From a checkpoint of a small transformer trained on Wikipedia.
Architecture: LayerNorm before each block, biases, untied embeddings, attention and MLP in parallel.
Each number is 128 + 24 x the weight over the matrix's rms, rounded and kept within 0 to 255. Layers, rows and columns count from 0. Numbers have three digits each.

# layer 4 attention query, 128x128, rms 0.163, rows 0-108, columns 0-127
124142086137153085121120100133118105138109133083146107128155122156140101150119120118150120109135134089104149123115102173162129123117138157155146144117118120115163140140139114113130084112150140176108138137125107116123147132132146073130165142128155124121161157141102146150104116130140139103135089153122140143118120122104153172116094116149107147119074097119101107104137074127159148160109
127100097147136133123142160143088123124146124132170149102129131109104151140149167153165139107167133095142114166094088144083122128118127135096121139172099130084119108142173144111170131130159107130135124174090143098118047136135077125111121120116116144175097097130126117103138133191113112149107146094134144091147126107085065124130147085147101149139118191139123128104124149112091081108158
110145109179112182103085088124144163119124113178100168131104153097124158122098129125113172148086161155136119118149168097168166113144105107137122086194115168148121121151119133117106094105081109074107136154096149157110149151059128185106109119145117145122116052183169089120087148114187128120159155138078114126140097081129141160153132140140152107157145139101118082122164108168118133165108
141097167120107099145172152122072105134099132087128063132101110151156125112119149121163104099167101145105198167115126160134170140147149119126162144108164112074109145141112096154125139141145141119170208115105133084128118101116158080146136163114131105150179152123063157104123087123119121124097115153196105143092096176130099142100142116124131063148104098168094181117089173124169137142124
124192150126147114154143137147132128192116134131093060125124092125165136146154088095108116114132170119157171092163139121127152124119156140153133166146091110135144128100126092156111155078111107132149119124130117159133145133136127077139175138109130156143153127162070133172118065104132137116062152150130073127155108102136115154068120097087133061129132090138108114113103120103127166130104
136114123108140149130077106097091117138131119149150171129104142132102144075101108133140167162100173109152076123124170113146101131089081116115131148150082154125118116139096165147110106119117161098086096131136145162128179103073101170157134143168147134116125119131150092123127208165139160136159131124127112129156142091128144096159148134155110094112138194133116097143153057145093155120155
096130107119181085143157130091163136105116145112150094098122120134147159120114144115041105140161073138102146138106103130148164123083119098184158119127115131103140135147122118139099083142132120142146126111093140119174115150136113149173154138178136118135113134104149106175111105066113134127151146147111093096093151135131152126154133123097128087160144117102114120082127125120169136134113
131137142154124137109088121110084126125141135113123139171123164071116151095113124123141172125146119152141133137106128120101117119167102118085150127121122163121070106070172144132138154133105120109175151122124141140159132146106180149135129085168160120137125089158123159119131135139114137114152110106140123152134099112144136116067133114146148086154127162127152092131140180092133123121123
105109098120106139098159083170139121120106131116104091137104105109110122127141104151120121100146163123101109147105115115086163129136120133139091156086132127091128175107129123099126145117182094179163141142102132105140082107165105126113137136149146092137128092151152143163088153144163082109116120108146150083135084126126131162167119092122121127144148142127145136121120135149130114124119
154120110153128132145099147093116127123111099174107170085135143105139118111104143127136180135096165144166095115152144111163154067134133107131133101199109160157137137167107155161127093124116154065095138142130133170162139128077083171134095136119102118129109114139096054101132160145149152159153131172082101070119127095089148143134116149148148069138146102073140110089171112159103144152169
150165164105138127131091170102133120131152151170123111153170128110139150115141114126147105157151136144136135117124142120176092189106111136111147119145118104141107098128107133128110122095131147136171125099138171166119173127101148110108123116093116127125143136127134143156158135121100178079147107131139098156122147112143135158106132146109158101150112111110096130120101136117138123132136
171111104117155117160131178125103152128166140117130095117156100117140062125153188147133136102182105085130129110129094162106128138164167078139101091092121126123142155102126092131133133179187144091124141135101102107109061080127128175128125145100157118146121167125159170132185142164128150121123176112131144127120126100128106112134106052095111169133139119117153138096125153131104099150128
129123112151097137107165143113047151122146164101119101147175113136129118140065162113143120135153104124088114146123127159141105114116180109113151101106158117080088090093090109120146150144128122127098188116061131137134135107148110059115130133128127143151176118126168172136132063106120144138124127112154114101117130119125115151113111119129093123138112120146109166095104192144118112120088
127136109153117140127118128128110126157139099100138090130135126144124136153119118108109144127140112105090144144147142155131145107115151112107163155126126139128088110091123122116145142107144126130142167134116164154128101121136080112107113157101114159153160107126124123112083085106117127115108153123189119099112130154133116166106145140147119126129117134162124155091149130132155145134125
127161138094119083162178150131145109101098118134106155114122134108150083169125113106163138141115089104152089121103158143103127104137136157130172125150110132090152133117148122161169119092087159128113097148128152112170134113145156079153142101130131115150132100110125112149146145143137168145078104089126142116099080140133144122125129133097119100162122114106103162119128130112127075133103
094122150132105098126139146133054142131149096172084106109122087138140165133105101112146132148149105128139121148141124096113083124173148158164147189134137128130141135136132123115135140159110107140117125150106133137136130131100109164098137116132143149126135105075110104106124105135117120123144136095129092109107133125113103110121152140127125138168140124086147154099093168113121129104118
082145155158124051137113140154106137117148133132144133113159155131187138127095151107122161085140157135100157168172150104118164122132137113097130145091136127073096112101100163134141113158138139110146148127115141137137153120117126156142116185136123140148139094202092123122128150126083084099129144105122096146101136119152133143092147106140120127117116123084122124118118115122086138163143
154158139156143145134137104164166129103121130145090114120131153112097089097111082171143123119150191173127138116194110080147120095151146163133117105102067143146097102092141112141128128082148159139151144119138123194139155143135137080097107133132150132099136090134149161124108128084154115151121156130141142113105133144137128166114130143155143087147105127084115099099136082092118156151138
121148170135120088103165118113109144132147124114134151115161143102115148092122133115184127156089139122141184118124088134182145075128065109167120138165127144123132142115105114156109139115087116100073126145154109095147136067113120115145124141154113141132118124134126156115123126132176093112152109132134154140132138104182094128120088087098166132129135128128135118125070117153075164059126
127106142157177151136108149142135123127104127142115130120154150177098129147103157126101117134145112109182150177127113117119189118168145116159135129188130121092130159166140134170145117106149139133143157101144131162127078077093147136074101134103121118125142101142104166115162163121134127141138116186125138109112109143142157131134086097120135144148138141158110142129132100134152103148104
077146155105090099121152122176116096128098116142098117090134122116100098126109126127064101125059155130107109167145103115172165129100141135145144135188150153152138173084113129079128142082117128076104164141110089153132157125119130092132101137145131100135099130125098104132134146108169119107153067126148135105127090154128129117149120162135145129141147098129187152159106160135130108134121
170141101148135060159140145111125142140136077101127070145116119108123139135142108126119114123137153165129131136104103085079121134175086122119130128133109099107140081172162142121107140100114139112126124112128179148118126151143137168177118144108122108113084144168031115131110149076172113091128123151161124116147133129136177090123128154133134126105104127156117135097158122144129131125130
128146108123118149110107155139133123104138124103155119142143127150104128125152131140128148144145127141104128127128139137104111121099123144097121089112134115095140132107114157129116152076135132116136098114094112085132126139118131157120169093149098115123107121110117136099114145117129125117156094163128130098131109167136074110146149128083178095114159128128121142200120088137120130147157
118115121142174137145128159115056142106121133146079148103118103160158075078146110118134130102093099111139162144113123085118161124080177110145101146112137127142124140125144096143091144129122162118129096050051120122105163143133135148119133150119104133137142129121129177140184106114146152121105101103129115122136133139144132115127071145093136117138122112108145129136114139140151138122137
099169125077172086170151108112089122109161080145155168116125143098067104102150117103144130182158110095141139096089130105143115117126113094176106117078164092129142117123163132119163160164118130123154090103115136128112097132139139149151099105107112112154125158168154112068133127134127093138159136127158131143180161094136152154141122098121139118096149152087129141142123180144125151131168
156109104114157121109151139154132122106123166132130128146159105148112119114112136111153154132121101135131136157106141091109109139144125113133143086094123128071101136135161115110078160140141122153140110141150156108128110123148124123167149142122175152108140136109136132137140156111139137112072176133161105094126125093142087145167128106134157124134120170136133121103101073116118168126117
102111112079124146139111128138102106108154090146101149141122147143118125142138111140139100128120135121121112173117146118111087134123159141131148137137143137113162128150139125119104129130157168119170104146147114089136089154135143109103095157128093157086085148141163144153098137116139161178110146106150158114140110131105122176149124153131133123160131142121081121141152141115156179106141
090114097088076136131150165111097146120137142120147127087159082127118144138110159130107115124167085118154167118103152137143154102105152131137119148163117134154136076158156100098167092109154142107079173116141170138133092135097096145156123137174151134140114148103136174105154134110163112153084129141110169114096144146150139155115103144118086134124125121117162143153108125139103088159165
102125076128145098134087075111153119114172111113118095139123136129123157127106086120136148102141142105138108085094136140116145118131150116151123101128140107176145133114122157141084170164140114107136164130106110125115142164142117155136155141069138106144124100125131147151122114157143142128153188095166096122096128107098158137099180115161174136128137117118104145184166093099163181135141
109093113119126149103169114128126124162160165132126149084103140116099088120168107151097078166145105112129110163092135121137121135139149160125082170133114131154101138086104151074126098115137104151096146167106119093100104131117179057062149180156110146107129094154134102146140127151177127120127147107094132169141144142140150092115172100139125143153127151125161117140148125105116132085155
106097146114076104099126117100139134129129103124128128133137119097153118107137152138156113172128091111143112133152128150126147129162111115106107149138151149107117145128151139117107157083136166138112131116143129094166112117176096135145162120143151175113153103086068109107168118149063111147146124161138091112132145146131132165137137171127120139109128187094156106129144098089133140176102
109141128117139141105082094129100146134142130143159114129141148081136078152139134128104146143153086156149136145140110121133168133081140177053108134120129164117106120139110060146131123116122165108102151143126164151110149087109137150155137140114128136118079168120149146130168147120133122103100121124147144125116145157137121103153145125080119118175127145101103183192131102150125114133131
118126113133064138111081098120138113095149101114115111130138142112106164153139136124106122134085142132101112171160153098164177117136146158169139149157122114139179137150122109136119122110131095110108162177139174147148160104176096115074149168118078155156095138132127147151114119125126116167109148119129138166103097130104107126123080143164161067134137142119122146138127159141126138150109
106132103164127119106168138120116085099113113102121113160125140152147124169130129142192136079102148162150138145133140149144153084148106117167132115150123151134141119116122075137120106108146097133117121140118109099152155157112147141081119112160165088112113127136130124131142184136144150126104114089128094116151136154149106148096149123110103109158123121095074113106138101084117102146079
115139140147095167134145101130111139147117207124143169138126106161122132087150109125111149179129116149132145088113130134134097133122105129165133107130144144148164175075119137104112176049103170147092092157123094123124130132136091118164111103123101150134149114100162092150119105128123107153081123162128146115100151165130156102133104154117122099099077156118108155139126151077095153130142
156149117088134154120136120110143100129149132118147095115134119148118129132156157124135093156098133156112158168160123147140142139154178105095093140131119104131153145110127106137092111069176155106173142133091151153121116094153109118160097166147114139149151141157179101083105119132173180105163130129131147136097137120105118120130099139145137131127161133098138105099094136129138134111119
143172140129097119120117159150138159086141130163132137128141135084144140160136116136123112136118110129121135159134101132162166154117082147114140135158149138148106144124133087089139160106125144107116131086113138163063100123153139139129140121152122094154140155131124116103114105068151131095140181139124123131120114079105121108123115153147136135159138110129157111131154109142139115111121
115156136175145174108154105107143059142103112136093140152120123151122112112148101154092144122134140145178091129157141104104172100142149154133144142141091122120081115098104131099095136095117125133156106178146113148159176172079100130129133103157112122180136096116109132105093115178116129133142129140150139111112112095124131142116141141091085129124147128123142092119118184145138151137088
075111154124182129109128118155171094142143177112105130096133155140116197130128121146115147132072111159118093145169151131112135151091116165149093107114149129104096134086114112125145148149145141110119135104128113116133191104111163108152114136181122154106128133139153135131143106095094131131121157117137125119134127160137051133104121121144095115134164116138159141159087154164150158167128
127105155117106128146095138145119118136096149157134121136135113133160093154121138127109139139120128136140126133104110149131125170139121131110128139122132088096134127133092151115158102148099094124101152122100084103140120148142111144102119153138174134147149082131142126141148116138102115182159129147114142130103102123116102104146136108130132101150113129142151114127124152149174149101106
120098111116124176146110100175092161057113110131174105136134149111167138167162094133127154146087148119152113122093132119176154105058124102119120093113132089114115142160113127108128163144089118111102125121107129117151168146192159135094153083112151117158123108101109110153134111136079169148122119140141094137167137160136140123105133167089134099101142137135123106056083101132187138149119
125119100182135126091126121116154049109151127159140120175158105110119163130122125113130121126083178089172145131126131112129103079134130137170100129157129164111117117125101105145111106032123114174089112101139140160139076128099128070132128084132154114127124055143087123164117107112135136098162110155108143117097085101131148142116160172080111128127165132118116130130155120159150131182116
117132114170133149142111085114173145103177169154111103101120110094120125125135147117144143150136107144085139144149145106146124164102119150121095167096137124153084153088148162143100152137128184140116142107126143128149147127104143151163147091075145093131118125123126114076090104078120109110152140114149133113128086111145151147112130097104108158132113102083101177107130114128138155123141
122102132119101117162147118124161168107120110135147131110158144138130068180102108125118141153104121100165137158115116134157100117134122128138109108100158145117146109124124148131110101133136121174160139108151114129136121141187122120114141144134138109139095118080140140129168118144089120145168152102116117142122159164123097120120184093136086152099181129140137104106129155094112142130095
106130129098103156147135061078114104141145119158138142132038182125114149116094144134122147148157124118160104139124074166133101110185108093106147072103095133092153117122097089088113141138138153144139137129102138114139177061145154135099172130141141140135153151139175116141127164132134152103124158090119161184147113118151125138128124121088117125128113127145156139132108159136088120159145
100109124110137125145152093127145128145136119063117108139131139151128166133149137138088098124106099146154112110104115134123123124154145126142123110121108087100148121124094141131095099144165126124147121157108114163101089175143134128157122106089125115108136104095120111106122152081168142110180112137128133123135110105132136173101097155133096107114141115152131154121158157135119123164159
133096124159121135109099113120136131120103111125138108126107155112161181131092080126168106178135135111109122221176125137140138132106150139149095109112124170087142129162127129152103096119147105169134114116121136119168099127151080110135157099104078090146127115110173152125133122058148110151147133159114119165119117166171163158107164147119130099163122172110102127133138135079126127153146
178096120102136141122123125104119159135113114154109086130129167094186195088104149088141152133123105140145092100140124152202122113090098154100149087186121127141134109106093092172174101151084077114123143151095092153104118133128129109143142123150140128133112118137135158117132131173118142143093145126150126124096116130153141095135152124136074143132136143126103104115099105132116123139096
109123081135128111096097104184119112145079129139096084090171137124125118167167134152146171101105100111140096154137109117157158099126136113131116161151163144145107179100140120133177131108113145149143115125126103151123154157122125081120145132178129180139163141141139148135131112097143141170141160129108159087136144160118156121139144109131137135125161126136110157142160124148134144160043
145126115094170128163109120141132152177098131104116125135090147136105161113108137124099102137120132169149152129118141138160143116130143181137090154127134174101127155158132119152121112100179123155115121162121140146113103128140172121151134128106099159128152124118122134109098137092129131114106115155093083100103116139112121102141129136171136135168133102121126144129158101136165193115142
106144133115105128122154135125096158122120136084096152143110143114172130111135131144111088134140124109123100148129097121145090109114162165181126139079127138133144151134158115132151145107161131101084143102159155087144125125096122125100118164127124149113073163117142082122113138131095161149128148114124142157153188107137153176116130104103137146154164128145145126132119092062137097124100
099126111136073167108104110118081142117107085152148144126143173113119117132143141126156149133132132134122117127153146152127104142131144113121157119097142127153139153164150130163109132156111106102140123140097129112119133139135145120090135128143140140097125093152143078078167062122153118123136130142143155103140096152157147189124139129144144105122115155127137091110094134135155128120131
124147133132110127103130128114139104120144113144106162145174111130116152169140168141092123113141120152153084135144121111178082114155154127134142190195119117093102110084135137096109137161140115146153090110133118100122126117149125135165097173141136156131124091125137123161083112118109104156156096123139139118114114157117143128116178159131108125132123115117125148096134132101077139086094
124108110173151137142101125130100103121117157124144147136121108117148129146130115191138112119150140166132105091131112126152138133126153099120214122106105128102103137135141141122137129139122136143106139124133139131075118105138147105097114117149092113128161115125139139161139156144122173091170110149117159157136125117145119115116114095115148135131107140080094175110088142129123103135139
155088157120140104158127115147125117059099124140080136133117125104110135122141096141137123128121102102106114116148110114116171157097090126071119126093070134127097172141095116138128127102135140133126143116129128143118137127090111106117140115142141130135095132156134107144141091160157114156120110139120096149157079162132130141144182137126105122120111153112127158123143129094121124147127
115111112148127088145102088145128161132148107131135104104151109122114138164105161132154168127103142123138092141153132144117171098122154134140098143057138145136100117105114072087095109171108097134195114102100109114130084147122131131112146127125128171156116151121150105087150152137165146079122113124120144125144126116123117150143081115111153182132122154154124120136125138136115144142145
132126117104119127127091182160135125120132155138153128137135121125123096166105130126175120136139149139156148123132166107112100141162161120149161151098101111109093140100121150124107101165107118108121161141117093163103163140139150106131091131147104141121157119131113139096132137133137100135108108127104106133126094115150123075087111091069110168080137124180137115124108112123146168159127
079086151130129125123127145110108147110142084138141126176120131172133152206147157138141170113141103131163150107145122131149156098123093137167110107124092127141112131115134116129100132113136122137085112108113121164111129168142118167145146125147170156124130126132165117102136124145154142153077099099081136103114134087168134141104137125138119091116132131115094142147118102096093138125092
161124130110102145164155189155029132121128133148146092130104174139139159144101145143154147101192129089116162123115117098111142109126165099112137164115123087132115116114174155164118136150125106121132139125191178094192111095150138153127085109118145128158131164138139108159170174179091125126073123114142102118112135154095183151153117096126106137147120100149106136145127123132100067105142
156131100111113114125154148129209144150136165141138097177118114132070130133136111130105124137146085157143164107112170154155146115123137103128107115142132138124116132137142136122126136102134128105158121120096149121153129119092098103097127186093150134177126116130118135115131137111132152124081143131122133133149137111111120149118148136109181127133113137128084136104085136151201079090129
126136098123180157111159080111153139125147137170107112201106090097082078130136134106126152114135112119157145098125145160120099122147073071138129130105088144122138123089134118132093123128154120176143153082119163125144141214147099151071146080085135142201138131091100098170114172162128101152142173142149147137109108138133108161105114111124105135100135134138142109156108118150148105131141
091129116143113145126099125166142056116127115138122147126135133136141169143135130116153154171105120116133163138110097158104117153154137141145110168120153135130117118131132139087124105119116119097130091134115163142144111150118126164144145111094124140174164123117137163116125105162104152113167147114092128113091092123086126114080118139108150104162139077108199132076121123103132175117157
109127085088112102093097108136129121144120126087129108165104112124091130102124096133168140136132113135152124092173095117109116155160087128177146162113167132105112153112138128130092151081144130170166132135092170128127111134118109139151121134158147181113144093105082093155128185155133135101131104099165125109088204153137114101108119104121100126142127122127107125123161136127146075151162
105123080159149127142128050130133108116089157128132110164140130084089151132115150122144105151130128145120133122147128141125225046153099169159161092144113116136114126130129103161120132126117124147129144147124156125126133143108121150145120142135091140120107145097147088132111106124196145072124081157126112088134114120135176134116128132133146101149178105106131114136111113155168118105114
122130123055114177135117140102150152119149074130089134085121119122117143114143154119191112159101160089124141180126137130114122128148098143091157129102131105144129156152083115150128144154099128123125131165141140124126143098159070137149097142115071152123103140128090111140125147115126110135117123107184114165144137150178125125149127079095106092140156112107134164126185147133075094121124
119112095138136149139123131094133134112127161152088117116134107140068155095149145127152132135150115115120117101127143128115145136147132153127128120124119121150134152123154159110115128147170098139120152158117113110121110124128123133109102137160120104140111137124161097106119130130136148145144137130114148089121145137103135173126130101173143118124108109144131132111125124105122141115137
142131124106120145121143111120123138126139101139084129112101116101137122131149134149156126115138132102134152126138142147146120133124124106113128124125104132137113136103114124133137120140117144122113140109143123107130146105132114124130115121104130148111111136120127145147143131133135103105113098103131125143135134143145119103127134132106117128150131145113094156131135104138114127123111
128138118118128126126142127126116138157117146122107148112110117119127155132134147143159122113143150108132156155143130142099111131126121097107146107095156117104134161086120119140142143146107131139106156151127130139106108095104114124129119120083136156100125143114130124147124116144120113112124116119146126153144142146137109128135110128116124118129119144138138153147180125121116110115121
107120129125132136121152133136118134137128115125150138143157121125125147127141111105087135146131109138106141116137127071095151136128132132114117150132125152146129137152128153137098132103162136120120107124141132163159134129129161124132125163125108125138142098133107137118081132097171166128122113144099125100115119127108103135114135124161112153120128118105169095111105141140157133124146
128155114137145137129109131130078146136133116140143114116135122151092146111142155159181108097119117130138140123136133149113138082126112094125157123125098137121104134135139141129140133126108116141145127127130133105102135133112125094104125107105105145109134140102125126125169156145133108103116138109168140168157104143150128153128128143104103132136146136153093144144162150144137100108133
101122117167153117117109123153059154138139129145130115113144160151072113129120116105137112088099136157127096104081105150120120117125109156157113128171152131120083114135127146109095089094135131142136075102155138121138131153161151082115140120113097127141146147092103155126146116134132178113170097082096094098119123162122101150114158141148119112142125084100133107094114122175138137125133
166129104125142104155104140141159110157133141155129150145166104133141091153129141147108067128131134113162126138126162113138120117115141140121116138187127130138126172128128153120126122150134120133095133130123152108128173149110118148131134110125165125135146149087115127086131076104087140152152073146166137173139127107158108105144170124190102135152170127085111112139125096102121153103143
128107132162139097119130143150093148130114131143198154154149122130148115163132070097090140154149128161131111071119110108132133149123152125124096160181128192103135101150156165097105131106182149132112106073131133153161092135146167141110156151134161105152160124161105147095110143122132143141147133150068150083102076105113114108101129177165130178106132128151157094094036118144159176144135
141121137127129135138116129113119171109117128151131131166154147120112117131131101113104120150150108117111111074128148113136133124135167139120092127151106167135139106144160170122118105113168121118124136115125115119161127113124150105112134118155144080152117125166104138107121139127161156133131117108093155077113128145117129123130142140136132133116108134111119096084068139120129163142118
130131117142130119169108123151135171098132121165149119165165140127115123138149115111117132155166116111136111075120146119131134137126155127107112145139083156131113128163174177108138097150157130120132119126127120112175137134150144116132144125157121090151122123159122149118118176136154137138142114106096141099134124128157142125110139143124115113114113134124142112099082131119124146115131
136121151134139146158079130130123165099129125119120115151139128121128148098141143150136130115149151082155120118147152142121127131156100093142129127110109098109120154122180145112143120126132119130124131138139104123112136090119121092106111123137126108106102130114141105118139149156129103151137147108161151126129134148115142128119123112115126108138144153142086145127130129106141132121104
158117149107129164130110137134120111103143130083111157134131101098139132132135110142121147111135143102132116159146132109135095211143121111132124132120159094133128160087124131139145122128108157133132117152130128145112134124132078136131106141100141120138117145149134128118098110160137147136125089115111102113135167124116097118122120119127140101121113121114147128162130135143102150135094
141126180138148113131134145112185109158131132077097099132117116097120145097123184184160094125119142106157174138185127137100097134172123100138151106115137103146115164124115108132119121132102116139145128138147124119107120117135141100139108119132132151106128133072119114133138131122117124147137104129146125145139132103091103151135130135119127123125142131125099154154188116122135121137101
119111109141161149164097152085146141091144110129127154128110129116108137122133123112105131127149110111068117082116115137185082114116159154106111146122123131088157163156150140156126105141169110134058122082189115093135127073135125113179138133165113145113075119173149124108119141101126107151155149095108142097125160159143080138110118102129129133162121127113102110047098131101140128124105
143116098134072176153113114100093158111088121140165136117121129140134129087172132108156155078148161139139104093123128104153131122111154120106124123160137131150139131130158129115134127147077088094142153142107113134096118118156118086114115098149106112088087154161130133145169123159122116120106095172117112154130111134135171141162125082071146138104090165117105164110132161115140110138116
082121131107124125080159172094124164112099106138130073174123108083133144164165128124120142109168110134120184178130101112130088168153120139145143116131079097117093144129103129164099133092126165173154135099161177175137124154103127118108125145142160097130105155111128111105163118145120133135122115154139155139118134085173139085116146134099102088152158107123135123128083127133148088115140
154144121106132143135124138113119135171102121155161081150110088085146114148156134116131084144126109101130113100141115109141098128151112097132136093083179122153146123116111145128136140118103160142142133163093150125123106115156126122088167119129139094138138133118113110140108166102095125148133136077125142157136144152124111122106182118133169125128156105149144102125093153130175150088140
097097128120097125117126106151076097111133113109171116126112129136108123116111172129162165146100139147125103096127128132094121092160132112131133122156126131156142113093103137170088181125139121122133161135122125145131147183134113142114120105151113156154124122122115129128124161107105150155084165138128135135135129104098112153149097164161076104098091129133159124096079094139128136106163
149095121087123108169144125131153094109137088144138122123114111129132090111109099125153157130125107098139106102148136124109108136126114132077150092141143165154123092104137132100094116140118158110144142111147116158113141160138135105136078101169118115122104105157103173200127125126155147118122173137095123111172129119158109092147117126156131109134099126098159138115154142151128112113104
113101112140114093135124097103117160157126099164097174129119140132128086101114157143111113115150112147144112147176137146116102160190145127182129129146142144097134081131134132109082066096121110149157092127142121102148112135138109083156141167133119131120160148168154108102079165159151102114135119130132165120126113148118125125153090103118112095113110106147071144131122184097113152107136
133138122150121171089124121077155194122120133148099119148104104127127161139102111127123125110082151141135078091108113132104121097106136116096113120150138119139093149125138118101120120126157125112132149143089162121127100135132113125115114137052105137128162124144060123123098130113147048150129097110165097156136106133175132087100127126117154143142095129183139103163087100156135104145092
095133169157140140171093165160100123086153162163122126122139166140134146129090151115096119116124143096125146091126127130140113106104161127097124138152143164096147142139158129129137088116120118132085126097157153109121166109128092148138095140121142082121165115116175172130126134104142176148087137129105109165155076135122111112120131127116084146139113104173142123158095115138105141126138
134128084160108120127127097153115128130152108134139148109152114196146145121131153105099118146165144122121114127085107161109141155117137105103118162086117155119120109139141131119102146149119150167082089107137119115132075126120122082153126157133157087162116180178124111162131119111163172147131103125145152094140119137095108114137132132107143102132126143088162143136170105149161117073143
109133179115128159115134088118161146167132099107163129124134084151139137146175117131106097131120130107134117116124129109158124167135117124117153147119100128120166124128152167091149131131114091097140110130178084106142128144151121092148142154099123121096137156182146117128124129139112081143129105110145137129157126121175090165111121153159112117107139151140135113149089117193091106105099
121114133093113139129104096082076107119136053112116117130116120091167131129109125178121136130115137138102125131137109112153114134131100113145134139114095111096152143067163145199117154143140097146125116147157113103127114127129114143157079103088128116118093178152143122116116083065110130176166172126144150175102139124144179108118112120102161133141134151144108148139144151174153097107094
146111149131070100151109093152108140116177127124144080102113162109076097125115123128161118137134082114094135114169114142126087118170136093150134139152147118134138132118162106111158128163123097147103117129108172097094126137123126146128115109104117181139155138154142122110118146126114154153073136102130125194135118120107112139147129137157109118168107148108116128165138090133183086115119
157107134139175116087112128138100111168123175106139067085128118117148186105134122151128134083108134111128149126126135150122074083132153093152096095104142107125134150116123134149097150148125149116132147073142137135140134124106119125124108100114161101107104155109131099183111146134171162114115156183128119124146117102112134098137137098111119211145150140170111153162116145155109131141119
145155143153127145153131133152066112162109125070129111115127124080099065126133135079131113150147141122120157128105123165085144125154094112131154153094130120125197123155113105104102104161148070131096174139116085134122157142111088102140079177144098107099160141095093118122159122142127083112059113114139115166164127155119098119129150119138108116131163094097117137095177110153135087182091
120130101126109127090166124129109146108117094105079136109123122108133136141147111092158126116103097114106163122101131132107154131114126138081145106097167126107146111143165119100172092140125095163147110122142113158135138112135156112101152150153159136147140145134117147157091138106132104131094112140133140100143168139133125132168171140162111148163139138172150148121183179136167099103125
122097133145107121115112115100123078184176109117102139107125155161112164106149134121110140164121158151124131156117165123139148115103134110146122087080153100156075085140107092129130152132123137110085112092104099138133149153165145156147166171138102074113134143126138102116159127134125091136121180127135158099121131159160150173115147164156146099120131085145126144083133148141116123138158
149100119131118151124089151120111182161129095098194104087131119116178152097118135127110123147140119163129124107129129128097155131138127137123102161123151093106115106117117111149139149154130146094163162146120094116131111129150151150085143116142143157142085144136124107132119059135105164096093161135134144106131131167111090120142156132119148161126149106125105113110105158120122132117142
114154140096175121110113141123127118128104156112178190098135143069088124144106113097152127118100098159131130092107144124112139121123137148111125129104140149103127063168138100125100095129140189138134128119112131154143101104132071142116174120092114114119118161153122098190123109137121137126103150143136124127122093104159143125148101122101135139138163150171123140099107148081139132125112
119127110117132135133158098166111132127093103134149121113133151143160144141119123137128100132097136132141139128093146122090125150166163134123132153148144162136089098134133124100153125110145125127096108166163128124126170137110180113105124162147152090102162131124095124144118124167091171107103136142100107117124129155150140144121107169123151149137117079082134133128099139109102096123123
143122091136105130132169129208157157120143154158140112134134130093150143132128103122115124132126137142151146124172103151113129149145087152162115166100133140132133129127148146128083122129132135152144115176135118149143116144135173109141121132114134103141069138071079151103131166121105133098144142111138134143123127148114141104133102130128146139146170118139140143105128107162119147111139
151097163156093151106119125117088125095155135104105145117106124143164061146123146124119143135140120115058176144147110089164096132096158090062140103094164117109146136121105136116098102158111166120171153127083118109115124113101128103106134113182165118134158120116123110113136110128189111157156143097120075115118161128134138135121120152166147126121129101160148152125091112137125149191111
171144150124121141138116172133145130124157136135146085121138123161117129140114122135105140119127158101166136137144153119078108153110084108093168156110108144160107115148124161139121130204126122114169078139089078150158106097166144161195094135128144157180158121123102131101162155134158111135152085113104124122118091091128132124104121176165136090108098132138146104097117133110086131169123
116146114131157121095161117151120129138106159158119132117142123145112099119180149119182151125094108114097142146132135152135143114136078145129117104129098162147106131135151115131126123125136146067112145125131098086133127120169080148140115095122157104133135117113132121117120132132132127138138099141120108067147099154113139097114105110131121159136170124117133107094160107135152148135101
120112147153104150163162132098121116142090148116163059106119108149138159127123133134093172121101056113139147106142128141135149145109170108158127138123140070136112148135113078141140138124100161135168148183166106147138151116159142104129105138129096130135140168147110152126151125127061143121150184106129099087163148107150156096154153119074140120098105147097148125124134146108132128110140
163134121133144105151140117143139126111121120132154107148116138125101166127170133131127114174115117105126124077102150159151178142122150044149128112114119128124118091169107140109134126124138104092109132173102152173114092094124143115132137103117133125158140159122141118178110136164136157155107102167149131147148118144127109091162121118143186148154152143180145142164093120136088115144142
114112147114122137097110125106106126158149136077151176109137134157181170110088107105096134135132099162156109101113146121086155116145127135133106126137087137094113150120079122097126104065150169167132159158089123119137129108131128090145054157152110139153109128186172122148121126123143116121152080099117134101152117096139132153116136149147151125157155158100151136114115136180124115099152
115156086132127177151122130120106135140107109135088121133143117136170130097131109119120144129159135142106133125140101129144132102090104140127134118139123175123149106182091141115121106124135147089063125112099103137133147122104163132104114154127148139107101163121130135142189135117090113134121155123120134131149154128103148112107156131150152142130108126127140135112126154181094158097116
138128103119132120120144118143161169158078129095108140163100117133174155133102125156167142116174107110115168159120105142123126088110126107119108100151146134103121159103145141093084158124123166103103093113098171073145149104136132116158122134144128100137150128169143150125126142125097123148148121136131124112126150144108124123131100149056132145140088116129134106120130142097124122146158
108118127122129115132104108113154118135148124104147135141081114118152121140142122114125132102112171158146152145140111145094209103158142117138136131134124152146146121129101154097139097123113136130125150178168064164113106121121144116140125145129144103127120152163115122149096103124124158105165145128176165104146128089118121115120115135137184121175123161102120141085143162154116128139122
140117122143140126100124102105159128088110108121153131069104131089106098134134119138105150111128122145132102155170116159108105084131089177155105142102092120128093148153150170146124159129127147171144131152104086110177124137119136149121139131102146153116131097143133107134112169097132089114157157113114105133141106082098134102138124099167109138151163136121146129142117117128134065138119